From a checkpoint of a small transformer trained on Wikipedia: vocabulary 4096.
Each number is 50 + 15 x the weight over its row's rms, rounded and kept within 0 to 99. Layers, rows and columns count from 0. The size before them is the row's rms in percent of the matrix's.

# v: layer 13 attention value, 256x256, rms 0.0243, rows 204-255, columns 96-127
# o: layer 13 attention output (transposed), 256x256, rms 0.0568, rows 204-255, columns 96-127
# up: layer 13 MLP up, 768x256, rms 0.0668, rows 0-47, columns 96-127
# down: layer 13 MLP down (transposed), 768x256, rms 0.0673, rows 0-47, columns 96-127
v204 100:44 77 44 36 59 77 76 58 42 54 70 44 46 47 41 47 57 57 70 27 53 50 55 51 48 55 44 23 50 74 67 51
o204 099:53 56 51 39 67 56 55 69 64 48 65 53 39 47 65 40 35 54 32 59 53 65 40 50 61 52 42 81 34 48 39 54
v205 096:27 41 46 73 60 41 60 72 54 57 57 46 48 62 37 35 46 62 48 34 31 36 58 45 46 81 42 62 60 48 73 16
o205 091:58 34 32 26 44 47 33 48 73 30 70 87 57 36 90 31 71 36 68 51 63 46 40 46 44 54 49 38 38 72 38 53
v206 109:27 67 45 56 66 37 53 56 70 54 45 57 49 38 69 60 16 26 62 56 37 48 50 60 53 38 65 65 26 32 48 62
o206 108:47 48 59 39 39 69 57 52 50 55 36 31 57 68 59 59 83 40 42 58 35 28 41 51 51 42 56 49 81 35 25 48
v207 095:33 40 67 41 47 47 99 53 62 72 48 39 49 84 41 02 52 72 62 40 35 45 67 43 43 43 46 32 49 48 53 65
o207 090:58 52 34 39 53 52 28 31 67 59 34 55 22 66 57 52 52 51 48 45 39 51 40 50 53 35 64 58 80 82 51 37
v208 089:62 49 55 48 31 38 45 28 35 37 67 48 48 38 73 53 43 20 32 26 42 43 33 53 41 59 34 41 41 60 57 56
o208 086:59 59 44 55 60 24 50 41 44 48 52 47 43 57 42 50 40 37 53 34 18 34 57 65 72 53 47 86 50 40 47 52
v209 087:60 48 37 55 39 42 50 31 24 59 36 30 65 38 43 57 42 48 42 51 39 47 18 65 43 54 54 42 56 58 57 26
o209 086:66 64 53 45 66 33 47 82 49 29 37 59 52 53 51 39 59 07 55 48 45 18 66 55 47 26 46 59 63 31 53 58
v210 098:44 57 46 51 55 27 03 57 92 41 55 40 37 85 30 48 69 40 40 33 54 53 60 22 52 45 56 39 79 35 38 47
o210 094:54 62 30 28 51 56 48 48 54 85 51 41 19 48 44 44 42 71 53 63 62 65 59 53 71 76 52 43 36 69 68 58
v211 098:44 32 59 52 30 62 35 52 32 57 50 35 37 56 66 55 77 35 57 74 46 52 53 50 41 33 59 51 60 56 73 45
o211 098:49 59 50 55 38 49 47 66 67 41 56 49 62 45 41 35 44 60 25 26 57 27 67 78 54 47 54 23 56 49 42 54
v212 096:56 40 31 37 53 40 43 60 17 51 41 53 48 38 36 70 43 41 27 44 71 46 63 35 25 66 50 48 39 51 45 45
o212 096:39 62 71 51 44 39 41 56 53 11 56 64 72 53 59 28 46 46 62 56 39 67 55 56 68 59 63 32 14 46 60 54
v213 094:35 44 58 60 70 47 62 58 39 43 63 29 17 41 62 50 43 60 56 67 28 41 62 30 24 60 60 25 95 58 40 39
o213 091:33 73 39 47 52 58 66 40 61 36 54 64 49 41 65 45 41 52 64 62 65 69 65 62 51 65 63 42 52 54 40 44
v214 109:30 76 37 24 65 66 52 74 83 40 64 66 83 40 34 46 44 72 44 65 39 62 56 61 22 33 36 34 61 40 34 50
o214 108:64 61 22 57 71 70 68 35 43 62 35 53 50 64 46 68 73 36 52 52 69 65 39 32 67 62 35 61 75 61 07 55
v215 108:58 48 66 11 17 45 80 44 58 75 25 38 52 85 47 37 32 73 74 70 60 45 69 42 46 86 26 69 53 57 52 47
o215 107:43 39 43 63 53 49 39 35 52 52 64 55 69 50 62 65 54 44 43 56 67 77 57 41 26 33 54 42 67 41 25 61
v216 105:33 70 71 62 64 61 31 23 75 43 32 59 54 45 09 41 34 54 44 82 56 56 56 49 48 24 27 60 65 37 48 62
o216 102:72 24 47 57 60 38 49 40 33 44 78 64 40 46 40 70 67 58 32 36 11 48 58 59 44 33 46 60 73 53 62 29
v217 104:33 37 57 26 35 66 60 72 35 00 50 28 51 65 81 36 63 60 74 41 52 53 52 61 38 65 59 48 55 31 57 48
o217 102:51 33 41 62 37 82 54 52 47 66 58 56 65 41 40 49 50 40 45 32 33 20 47 26 46 56 49 52 54 28 64 69
v218 091:28 34 47 52 35 48 53 57 32 49 71 24 44 70 35 69 61 23 48 48 53 60 57 36 51 63 63 54 56 45 51 48
o218 087:43 68 71 45 48 51 69 43 51 59 43 83 45 47 27 34 41 45 59 63 69 88 49 51 55 45 60 57 25 61 34 54
v219 103:39 43 66 54 58 79 57 64 52 65 52 43 30 43 83 52 63 54 62 50 40 23 52 41 55 58 59 54 46 69 62 12
o219 098:65 82 58 57 54 57 49 27 70 63 57 55 70 59 39 68 30 59 41 66 56 62 66 54 60 84 64 62 50 50 35 52
v220 095:62 61 30 61 46 60 70 51 51 30 41 42 35 39 35 61 64 39 32 26 48 65 41 54 46 32 51 42 41 28 71 88
o220 090:52 54 68 64 26 38 65 74 55 66 44 63 33 31 38 60 69 70 75 72 74 59 45 59 43 70 29 70 42 90 58 57
v221 101:51 62 60 59 50 23 41 47 56 42 39 74 09 57 72 53 31 46 72 58 35 39 31 63 64 71 39 48 25 44 56 29
o221 098:50 53 32 29 57 44 49 30 47 47 45 42 66 58 49 55 57 39 47 54 64 18 44 13 37 46 55 82 62 42 35 62
v222 105:43 67 60 36 65 60 39 46 68 39 43 44 44 61 99 65 24 22 54 49 24 56 29 40 35 32 44 60 32 45 58 58
o222 105:77 69 71 64 56 67 38 57 46 71 56 33 47 46 38 27 53 61 41 33 61 48 45 51 75 58 35 63 73 52 53 42
v223 100:43 58 48 16 42 48 21 51 46 37 37 37 37 34 76 53 39 35 80 79 69 47 59 45 61 67 59 39 48 62 39 57
o223 098:53 64 54 53 63 47 49 73 39 36 64 38 60 46 54 49 64 76 46 45 57 55 55 34 66 47 51 29 44 27 67 51
v224 099:30 62 64 39 56 42 47 56 56 73 54 52 50 51 49 60 30 47 36 42 60 21 80 60 28 36 43 57 47 61 53 34
o224 095:65 46 65 68 67 71 54 33 68 27 63 92 53 73 41 44 41 56 59 65 46 56 51 50 58 52 41 47 57 45 48 58
v225 099:39 21 63 60 63 62 38 42 39 81 35 64 35 57 35 49 62 76 82 55 80 71 42 54 75 30 42 35 49 60 38 18
o225 094:53 67 46 58 38 68 49 61 50 54 43 47 27 37 61 33 48 47 47 45 32 50 60 62 13 33 50 31 45 56 55 62
v226 103:32 63 33 31 57 41 28 40 53 62 40 47 48 26 29 69 32 63 41 35 41 51 45 69 33 21 50 46 66 50 62 25
o226 100:61 67 31 61 64 63 50 42 60 15 50 65 48 49 60 48 62 42 27 50 67 43 45 35 52 33 33 32 44 29 54 47
v227 099:45 83 30 65 51 71 33 46 56 36 59 46 62 31 39 38 39 79 42 35 55 55 73 26 17 29 35 61 35 21 52 61
o227 098:52 52 32 29 55 60 58 44 53 71 65 49 61 60 62 71 57 39 60 45 61 36 21 42 64 69 54 42 63 52 27 63
v228 097:42 49 28 45 53 30 37 37 66 39 76 66 77 37 43 55 49 56 46 23 65 43 68 49 48 46 38 53 51 41 41 34
o228 093:60 63 41 60 65 53 31 48 50 58 61 55 32 45 57 20 62 48 49 56 44 73 39 51 78 44 45 61 62 41 46 34
v229 104:56 45 43 51 54 61 57 50 53 34 51 33 73 63 69 47 42 46 45 47 39 34 47 34 38 00 16 37 52 24 53 81
o229 103:66 47 64 58 52 57 59 37 57 51 63 84 45 56 56 36 51 59 03 34 48 43 19 50 52 57 47 54 51 64 58 45
v230 101:35 75 37 52 51 31 52 55 60 51 67 34 20 45 51 70 74 56 56 54 47 61 66 41 28 46 56 26 53 45 71 59
o230 098:18 45 49 46 41 70 52 46 34 25 65 56 51 58 68 35 32 56 34 56 59 59 53 37 45 44 31 32 52 99 43 59
v231 107:52 38 24 57 60 42 69 54 41 78 68 64 35 34 77 83 26 50 73 60 46 48 41 53 64 46 69 46 37 71 45 70
o231 105:71 53 56 29 35 60 53 41 44 01 31 18 56 88 52 22 43 40 60 63 31 47 63 41 58 43 44 41 40 55 39 59
v232 095:23 60 50 48 46 44 26 21 47 42 60 52 64 43 51 45 57 50 80 41 52 48 59 47 31 42 48 64 47 50 38 30
o232 093:74 60 10 19 40 46 48 49 68 60 67 28 65 49 67 37 39 46 61 67 49 67 50 59 72 53 64 51 52 57 42 79
v233 098:60 44 48 38 33 41 99 47 42 60 54 35 49 67 36 28 35 58 53 38 60 42 42 52 60 38 57 42 58 57 55 73
o233 094:28 31 96 53 20 24 62 50 40 49 73 34 43 60 71 58 65 64 37 52 56 67 56 69 43 62 68 54 34 51 56 49
v234 102:69 55 53 38 80 67 30 60 40 34 57 62 18 48 40 49 62 28 55 47 35 65 61 21 42 15 59 47 53 48 48 53
o234 098:54 51 62 35 44 53 72 49 43 44 35 51 48 56 56 56 38 71 49 37 32 63 77 89 24 60 62 41 49 53 73 33
v235 106:38 61 47 51 68 54 76 42 47 34 52 43 47 56 65 43 26 54 58 44 37 55 20 39 62 26 86 44 43 61 37 88
o235 105:37 44 46 67 55 49 46 38 36 34 25 48 64 75 41 52 54 36 62 50 58 50 44 53 58 47 52 55 61 56 56 65
v236 100:31 46 58 43 53 54 32 55 58 45 45 59 48 47 78 59 46 54 71 80 32 31 41 67 64 34 89 59 35 42 86 66
o236 098:35 36 55 66 13 57 65 31 60 36 67 55 55 58 49 76 77 56 39 37 69 49 66 38 29 61 43 47 53 28 46 53
v237 102:57 69 34 41 41 36 60 59 53 51 41 32 59 30 47 60 61 14 56 26 42 54 47 67 57 48 45 43 33 24 49 69
o237 099:40 45 86 46 29 50 17 98 50 70 58 51 36 28 42 46 42 47 49 52 25 77 37 63 62 39 62 54 68 57 50 54
v238 101:25 40 68 31 56 39 61 57 72 44 58 64 39 50 41 18 43 61 41 47 49 77 54 52 25 74 46 42 36 58 54 27
o238 098:86 21 58 42 41 43 49 36 67 61 65 38 58 45 38 59 77 63 56 36 41 46 45 39 38 56 42 20 25 57 65 70
v239 108:24 74 44 55 43 30 45 48 46 84 52 63 72 54 53 36 44 86 28 74 28 36 61 48 15 66 49 53 38 39 11 51
o239 103:25 33 41 55 49 47 59 24 74 53 41 53 48 37 57 59 69 59 46 46 51 35 37 34 82 34 57 30 40 49 29 61
v240 102:22 40 10 60 35 54 50 62 38 49 48 46 30 56 59 79 72 37 63 32 74 43 47 54 54 72 59 22 61 30 63 44
o240 102:62 69 80 62 46 49 43 52 44 69 65 40 62 26 36 47 38 41 75 90 48 62 59 60 39 49 58 56 32 52 42 68
v241 104:24 98 49 50 51 38 58 44 48 53 55 50 70 36 49 25 43 58 51 23 62 53 67 42 33 30 80 43 56 42 54 53
o241 101:44 49 41 46 52 66 53 41 75 41 64 47 52 66 45 92 48 57 37 86 70 55 49 43 69 60 32 57 58 57 32 42
v242 100:27 57 53 31 50 53 58 40 44 00 80 69 75 73 29 44 31 39 68 21 61 69 41 74 33 51 47 56 71 47 58 55
o242 098:32 45 17 50 66 66 48 53 48 64 62 64 49 23 67 19 47 41 62 59 44 34 36 41 37 21 57 53 54 24 59 30
v243 108:40 64 33 39 57 41 33 41 37 70 39 79 39 49 66 50 26 56 73 43 60 39 33 22 57 57 53 70 35 60 40 45
o243 103:51 44 28 45 19 83 74 57 65 70 55 53 50 59 64 57 49 49 65 35 58 33 64 76 58 59 59 68 47 33 56 61
v244 102:44 61 40 52 41 55 81 44 41 40 52 40 65 52 52 49 70 42 51 36 42 24 51 30 23 64 74 61 69 82 26 41
o244 100:50 53 43 38 56 34 52 45 55 33 41 56 40 58 48 33 40 35 68 60 46 75 44 47 64 44 49 36 34 58 61 42
v245 105:51 64 50 70 53 48 37 62 43 50 52 53 26 62 81 60 64 48 50 25 42 54 51 71 57 60 41 25 44 52 52 42
o245 101:75 51 35 12 53 58 43 51 61 40 67 36 85 52 65 39 46 54 50 49 61 39 74 40 56 34 41 30 45 59 64 67
v246 102:70 61 48 61 48 65 79 36 30 54 53 59 55 56 39 25 23 60 42 57 40 43 51 68 41 39 49 49 16 34 74 62
o246 097:75 55 58 71 54 11 26 48 56 58 61 61 68 57 55 55 41 60 30 50 58 36 46 54 52 63 62 65 71 49 22 48
v247 090:46 22 43 32 48 50 45 53 55 36 52 69 54 48 97 47 31 49 45 64 39 59 44 51 54 40 67 50 36 48 22 60
o247 087:47 39 50 62 34 61 56 30 45 58 65 43 70 59 41 47 62 47 36 27 66 68 44 33 55 69 59 54 65 53 25 51
v248 105:36 87 23 50 56 48 32 55 49 45 47 68 49 28 67 56 47 37 38 57 52 52 71 50 52 22 56 13 42 49 48 35
o248 103:76 81 50 52 52 56 55 63 61 45 48 40 71 58 36 61 40 51 48 70 72 43 54 49 61 50 58 43 93 61 35 43
v249 091:33 14 45 71 36 37 32 63 20 54 63 68 52 51 40 87 40 49 65 72 54 33 61 39 31 59 45 49 88 65 55 33
o249 091:55 21 59 48 90 59 59 48 48 70 17 44 40 29 68 42 74 36 46 65 67 68 41 65 50 34 29 50 33 41 63 51
v250 100:23 59 54 37 56 59 51 36 53 59 20 40 45 33 56 62 44 53 65 46 25 73 44 57 25 46 49 36 29 30 75 56
o250 097:41 49 71 50 21 75 42 41 68 15 49 51 79 89 38 43 67 48 04 28 31 49 29 44 79 54 25 22 43 41 61 51
v251 091:60 61 68 69 61 63 36 54 64 22 51 70 33 62 54 15 56 43 64 59 59 12 64 52 87 60 53 56 58 73 51 45
o251 093:50 50 25 35 40 67 64 59 67 73 45 70 38 27 46 48 59 71 29 49 36 55 50 72 24 66 08 80 82 59 35 57
v252 100:83 70 32 81 54 52 79 46 15 74 65 47 51 59 62 29 49 42 67 49 38 50 63 63 64 52 51 80 45 50 57 54
o252 099:35 66 65 48 35 69 50 52 64 43 39 70 43 40 43 33 47 42 49 73 56 54 44 63 56 61 39 71 65 78 25 52
v253 114:33 53 43 62 64 41 43 34 51 51 78 33 42 32 39 57 49 46 63 29 83 71 38 46 55 40 68 36 64 48 56 49
o253 112:39 49 45 49 44 29 54 55 40 50 54 37 52 43 51 34 49 60 46 80 39 55 48 58 43 66 65 56 41 50 68 52
v254 103:49 53 31 47 69 27 66 66 59 74 40 46 30 58 21 70 46 53 77 57 82 50 50 44 48 60 37 38 49 34 72 40
o254 099:57 25 36 40 50 78 80 34 61 19 48 54 60 39 90 48 60 47 68 67 24 29 52 49 18 54 43 61 36 48 48 79
v255 096:42 48 52 42 48 58 54 47 67 44 51 43 40 50 82 45 86 24 57 72 55 63 54 17 24 46 51 51 75 44 42 44
o255 096:43 71 40 35 40 52 60 68 56 46 68 49 19 64 57 76 62 50 41 53 43 65 39 51 77 54 36 39 49 47 46 21
up0 107:53 63 60 39 38 56 38 49 90 55 43 58 57 68 50 51 77 49 34 35 30 44 41 50 43 43 54 18 53 49 38 51
down0 106:31 31 66 49 58 34 35 41 30 37 33 46 41 43 71 53 51 64 28 44 38 66 35 54 45 35 86 46 59 12 63 82
up1 104:44 52 44 56 60 63 48 61 70 47 57 77 31 35 64 44 41 76 55 47 57 54 76 57 71 66 26 45 49 42 60 37
down1 105:62 37 57 62 63 47 46 62 59 68 67 53 63 67 62 44 53 15 42 44 51 50 58 55 73 35 42 88 53 55 22 86
up2 101:46 47 58 42 50 60 30 52 63 64 48 59 71 50 55 54 71 62 57 35 58 81 42 34 35 24 59 49 58 60 55 54
down2 105:44 57 40 62 44 63 47 56 63 49 42 31 32 67 65 41 51 68 24 30 63 55 36 25 43 53 55 52 50 51 48 52
up3 102:17 60 60 72 63 61 49 64 65 19 38 87 52 31 39 56 31 63 64 28 58 34 68 13 48 26 63 66 18 45 61 34
down3 106:39 55 47 71 46 37 78 41 68 78 50 78 50 46 41 39 47 12 25 63 55 39 42 39 40 62 52 37 58 71 41 68
up4 100:34 68 45 47 56 25 45 44 60 46 67 40 51 73 33 62 69 51 50 46 76 49 34 50 47 49 42 31 36 43 49 57
down4 105:54 58 58 29 56 58 55 40 42 70 54 38 44 69 42 58 12 39 73 73 37 66 47 66 39 51 29 48 57 48 30 47
up5 100:73 56 77 51 45 35 42 71 31 69 41 31 62 57 91 57 31 44 56 55 75 56 61 65 43 64 52 46 66 61 59 55
down5 100:27 66 65 53 30 18 72 58 49 40 67 49 53 62 56 47 55 54 38 33 39 53 38 63 44 62 56 65 38 62 46 38
up6 114:20 50 51 77 39 34 54 51 73 28 28 38 55 64 53 36 83 44 44 56 46 41 45 39 22 67 59 42 36 67 45 34
down6 122:30 46 41 47 50 55 54 68 62 33 59 58 64 47 70 96 75 47 48 48 57 48 58 54 50 33 45 54 70 49 32 43
up7 103:51 52 52 69 38 38 50 62 50 44 49 60 21 56 55 81 62 53 59 65 48 51 43 34 63 63 55 40 55 41 50 54
down7 102:28 48 58 29 55 45 31 52 30 66 34 75 47 25 32 30 60 45 76 33 52 39 50 53 39 26 41 54 48 38 49 47
up8 100:76 43 57 43 64 53 17 59 44 39 51 51 59 50 38 51 74 50 78 40 41 67 62 10 43 46 45 53 37 41 37 53
down8 103:23 35 55 31 57 23 85 60 74 70 41 36 59 30 54 23 59 51 20 48 73 66 48 78 35 71 44 69 49 36 52 59
up9 124:50 56 34 57 29 16 46 61 54 40 50 52 61 83 54 33 55 65 71 51 89 70 37 41 29 51 47 36 47 66 41 54
down9 133:36 47 53 69 52 17 55 77 45 35 69 58 56 47 47 66 64 50 70 66 37 73 44 31 59 45 38 18 35 73 36 38
up10 094:35 54 31 71 31 55 74 50 51 53 51 40 78 70 53 57 51 51 71 57 30 66 45 42 68 49 50 34 42 53 36 63
down10 092:32 54 51 10 37 46 30 47 35 36 58 34 66 38 35 32 30 43 55 45 54 32 59 82 48 22 43 71 51 34 49 60
up11 100:40 51 51 42 54 32 61 59 57 70 61 97 52 59 48 35 41 83 68 57 57 71 67 43 51 60 50 54 25 46 60 51
down11 102:83 55 35 48 48 53 42 35 73 54 41 42 74 24 53 72 45 52 41 52 42 55 43 56 31 34 74 40 63 41 26 36
up12 097:33 62 46 51 32 66 70 45 46 39 67 61 70 39 50 59 66 54 58 32 51 42 92 23 43 38 51 12 37 64 54 38
down12 096:77 31 28 61 59 48 56 89 73 65 34 82 50 63 69 35 17 47 59 89 54 32 58 55 69 61 50 49 46 40 45 42
up13 091:44 40 63 76 37 47 41 61 53 19 35 34 43 21 54 57 80 26 38 47 63 49 87 49 63 59 49 66 40 54 30 52
down13 085:47 46 51 58 39 49 62 30 39 62 36 54 76 52 42 65 35 51 49 49 44 84 38 59 50 64 70 40 71 46 87 62
up14 100:60 61 77 60 68 57 48 60 69 19 53 72 65 35 52 69 40 41 60 43 61 69 50 39 63 69 29 42 44 49 52 50
down14 102:28 55 54 47 62 32 55 45 29 61 34 41 56 37 61 30 60 33 25 66 61 69 27 61 46 47 04 56 51 65 34 30
up15 104:46 54 58 60 39 29 70 54 42 67 31 56 54 37 30 36 51 34 75 37 70 36 70 57 27 41 53 56 23 60 77 48
down15 111:47 60 70 35 57 33 46 58 81 53 75 37 85 84 60 46 43 48 22 44 33 38 50 56 42 35 51 57 55 50 35 44
up16 103:62 49 65 60 21 58 43 66 78 64 44 53 92 41 57 55 37 33 68 46 41 49 70 67 59 40 52 45 64 63 56 40
down16 100:69 09 31 38 54 48 33 35 42 52 38 39 43 58 43 30 76 61 30 41 56 63 28 39 24 45 22 68 63 62 37 37
up17 096:50 50 31 54 32 34 63 42 70 42 56 75 77 19 58 39 36 33 49 44 47 39 47 40 42 44 62 42 58 53 55 23
down17 096:52 39 67 56 57 71 28 65 49 63 54 43 34 51 09 63 78 55 51 44 51 52 53 57 51 73 66 72 56 26 44 68
up18 108:50 78 48 57 72 25 53 45 52 48 73 39 44 44 61 54 70 61 78 33 55 60 58 11 76 64 58 55 54 64 38 58
down18 110:57 67 93 31 67 46 59 40 57 48 36 67 52 50 40 69 35 53 45 53 32 55 55 62 44 63 64 50 49 49 43 22
up19 098:32 57 72 76 45 58 86 49 75 29 62 62 66 59 76 44 32 48 59 61 56 67 75 62 50 58 57 22 65 57 40 61
down19 095:39 57 53 83 42 56 51 48 25 66 20 22 70 59 41 62 54 27 41 44 56 44 44 12 83 32 57 60 38 29 72 20
up20 103:57 51 38 51 43 32 49 94 55 31 40 57 31 46 52 58 53 64 67 67 56 63 64 50 74 88 48 40 76 40 77 57
down20 099:41 44 38 50 54 67 42 43 59 55 39 53 64 59 48 44 60 28 59 47 44 31 48 54 67 46 62 61 55 31 67 63
up21 101:45 58 70 82 61 29 32 43 79 52 37 53 26 13 50 46 34 81 56 53 55 78 58 13 48 55 42 44 44 41 76 11
down21 104:59 45 33 35 37 49 23 28 51 44 48 32 73 59 53 21 60 26 69 74 55 49 55 55 73 54 38 66 30 59 41 17
up22 094:49 40 26 80 56 41 43 62 54 33 35 52 64 59 55 53 59 54 56 39 25 41 66 52 34 55 46 47 23 73 60 57
down22 095:73 59 38 51 35 55 50 27 42 57 37 51 54 49 27 42 49 40 44 74 62 55 62 54 73 63 53 49 75 14 47 58
up23 104:50 84 63 62 60 28 46 69 54 44 66 71 42 27 40 72 58 62 55 23 27 62 54 49 26 28 47 59 77 70 56 69
down23 112:75 62 68 54 64 43 44 59 51 60 45 61 59 60 60 45 33 28 54 66 57 38 38 27 26 48 54 57 14 68 51 35
up24 096:42 48 59 50 29 55 57 72 62 31 84 73 75 25 46 33 55 37 55 64 39 56 69 54 14 40 69 50 26 45 56 42
down24 104:49 52 68 35 59 40 41 60 56 48 63 49 32 38 71 51 36 61 44 14 62 34 74 57 65 54 31 44 49 43 55 66
up25 099:46 56 90 47 51 51 46 63 42 39 50 58 36 71 31 58 37 60 47 48 69 45 67 35 45 43 45 66 64 22 38 61
down25 103:64 37 50 50 48 42 27 77 19 74 65 77 28 51 50 48 38 23 58 69 55 57 60 55 32 64 55 47 70 56 47 56
up26 101:43 48 49 76 54 45 29 73 78 39 12 55 46 26 57 64 21 59 61 48 52 64 44 48 56 23 56 49 49 66 48 34
down26 103:47 47 63 64 34 26 34 62 45 36 28 52 51 32 29 68 06 41 40 50 40 39 43 69 45 67 32 55 54 86 31 61
up27 100:52 52 33 35 37 38 60 67 52 61 47 57 38 38 63 53 48 35 40 56 63 50 67 17 62 78 42 55 60 64 54 44
down27 099:31 80 75 33 40 46 22 61 62 44 38 25 38 44 10 42 50 47 45 69 12 52 70 52 50 36 46 54 59 40 18 46
up28 104:33 61 81 47 54 54 39 80 53 55 25 58 79 34 61 36 43 57 45 43 56 60 49 67 63 58 35 72 12 44 59 63
down28 103:56 38 66 57 58 45 48 36 14 52 64 85 46 40 38 50 50 65 33 49 26 22 22 38 50 63 66 49 67 38 66 46
up29 107:45 45 61 53 45 28 57 66 45 52 58 75 49 63 58 48 40 52 69 65 44 45 62 70 27 35 40 11 39 59 44 42
down29 104:55 45 51 58 46 34 46 55 40 38 84 61 57 34 53 48 46 48 53 60 47 63 44 54 27 42 36 36 45 56 53 44
up30 098:77 26 40 46 49 46 61 52 48 37 63 61 71 35 66 77 38 77 37 61 43 68 59 45 48 15 64 44 68 58 88 35
down30 095:39 38 21 38 85 63 76 51 48 91 58 69 51 56 40 63 67 35 49 43 35 55 61 65 53 47 29 60 86 13 49 29
up31 102:67 70 22 41 31 48 12 51 46 59 48 22 62 42 47 45 61 72 37 43 82 52 56 47 52 45 60 39 57 55 35 38
down31 100:44 59 79 55 64 56 27 31 44 36 52 51 71 38 47 19 26 49 39 46 14 22 50 51 50 40 32 73 64 58 55 47
up32 122:76 67 34 47 48 39 33 46 59 55 27 60 67 68 59 59 50 47 72 53 39 57 76 48 35 65 76 47 26 52 67 55
down32 175:31 60 32 31 29 61 66 58 46 58 57 48 54 52 53 57 53 66 71 39 22 36 40 63 44 22 56 10 56 43 80 63
up33 100:36 62 79 58 61 30 30 77 60 45 57 42 66 45 37 49 37 45 53 52 71 72 40 80 54 53 63 55 61 61 45 38
down33 095:55 48 41 45 67 61 49 78 28 63 50 53 60 48 55 42 28 53 65 15 45 53 64 44 49 46 26 50 56 64 46 71
up34 103:43 38 45 55 38 58 43 57 37 34 54 26 46 65 63 47 52 39 72 41 58 57 57 47 66 74 41 54 35 54 51 57
down34 106:66 47 47 29 65 38 52 60 62 68 54 71 24 66 63 45 53 50 51 62 67 54 71 46 59 42 58 21 69 45 65 34
up35 092:57 44 68 59 42 37 59 66 57 39 28 67 40 53 24 45 51 57 72 70 57 76 73 72 57 45 58 43 44 68 45 33
down35 091:66 35 60 46 54 66 14 45 23 54 44 37 64 53 31 36 47 57 19 43 62 53 41 46 27 52 61 69 38 46 47 32
up36 101:53 74 34 65 10 70 37 58 55 66 37 58 67 48 34 68 68 68 70 65 64 53 49 20 21 53 52 56 31 50 64 80
down36 108:45 54 49 59 56 52 30 44 65 56 29 29 53 64 53 42 47 53 52 55 48 46 78 43 25 24 50 34 30 39 45 59
up37 102:57 51 50 48 55 61 45 35 62 21 44 72 51 46 46 71 70 39 48 81 26 44 56 44 42 28 57 43 37 80 50 75
down37 095:60 57 67 17 89 41 87 55 64 21 51 42 43 43 56 48 58 61 54 61 74 39 37 49 38 47 70 49 49 21 70 48
up38 102:47 68 60 51 19 38 36 47 75 55 62 62 68 61 33 38 58 35 47 31 72 47 73 26 29 42 53 28 60 57 44 48
down38 099:56 50 69 86 44 75 35 53 40 49 48 32 29 45 71 33 59 77 56 56 73 21 49 42 54 60 45 57 58 81 33 38
up39 098:78 34 36 46 27 32 46 61 25 12 44 35 39 48 71 36 41 44 79 59 53 47 42 28 38 64 75 30 51 39 46 16
down39 097:31 49 49 53 45 58 43 67 77 55 45 57 50 51 52 47 34 61 34 41 51 47 63 72 62 52 50 69 30 75 46 73
up40 098:52 56 65 58 29 13 52 62 46 71 25 35 51 34 51 67 52 56 46 44 63 49 49 44 58 68 58 40 46 78 70 49
down40 101:59 46 48 53 43 39 70 61 61 56 60 46 65 67 69 36 62 62 58 35 37 42 40 82 53 46 49 58 54 17 55 39
up41 101:27 63 37 74 69 24 76 70 67 52 42 58 39 53 47 74 40 53 45 59 57 50 54 39 54 64 48 67 67 59 49 38
down41 098:52 32 59 48 36 67 66 61 40 34 84 26 49 62 53 45 54 55 62 44 58 53 33 46 67 56 50 48 34 45 58 26
up42 097:42 43 44 49 31 28 44 78 59 71 31 70 69 35 45 64 73 28 65 26 63 54 48 21 52 28 81 51 27 81 77 56
down42 091:08 69 57 39 59 85 62 43 43 42 46 53 40 51 38 34 44 62 54 53 22 36 43 54 59 75 44 53 77 56 15 71
up43 101:52 50 44 80 60 20 47 81 51 21 60 43 62 38 41 50 33 36 38 29 58 48 55 23 42 48 32 33 25 54 47 26
down43 100:57 42 42 51 15 45 90 27 70 45 54 52 51 62 51 47 38 48 35 64 70 39 58 53 44 49 62 54 29 42 67 65
up44 092:45 23 47 45 41 28 46 62 67 35 11 71 38 76 39 42 78 42 54 24 65 53 67 32 50 42 49 71 52 53 49 33
down44 091:55 41 42 41 26 62 62 46 43 65 82 44 57 29 69 46 53 40 56 74 31 32 59 52 51 43 31 32 46 48 56 43
up45 100:37 50 55 69 48 55 44 77 44 36 31 59 74 61 39 74 44 74 77 39 49 55 50 41 41 61 74 56 65 66 50 61
down45 104:56 36 79 56 54 46 28 42 60 48 48 75 88 60 48 67 61 32 33 45 57 47 60 47 38 19 36 52 34 31 49 40
up46 098:24 55 73 23 35 58 45 51 50 61 51 77 60 76 51 66 64 39 71 32 57 42 66 40 29 44 78 62 50 54 61 42
down46 094:32 47 23 60 62 30 72 27 64 60 49 56 52 37 54 46 50 42 26 63 28 40 62 56 58 56 27 33 33 45 52 42
up47 104:31 60 43 36 49 57 50 77 77 40 42 52 67 46 38 66 60 54 35 45 77 59 56 56 16 42 44 32 51 66 38 43
down47 103:69 47 35 59 37 49 88 56 47 25 47 38 33 38 73 80 52 59 40 73 58 20 56 48 36 59 35 63 43 29 30 50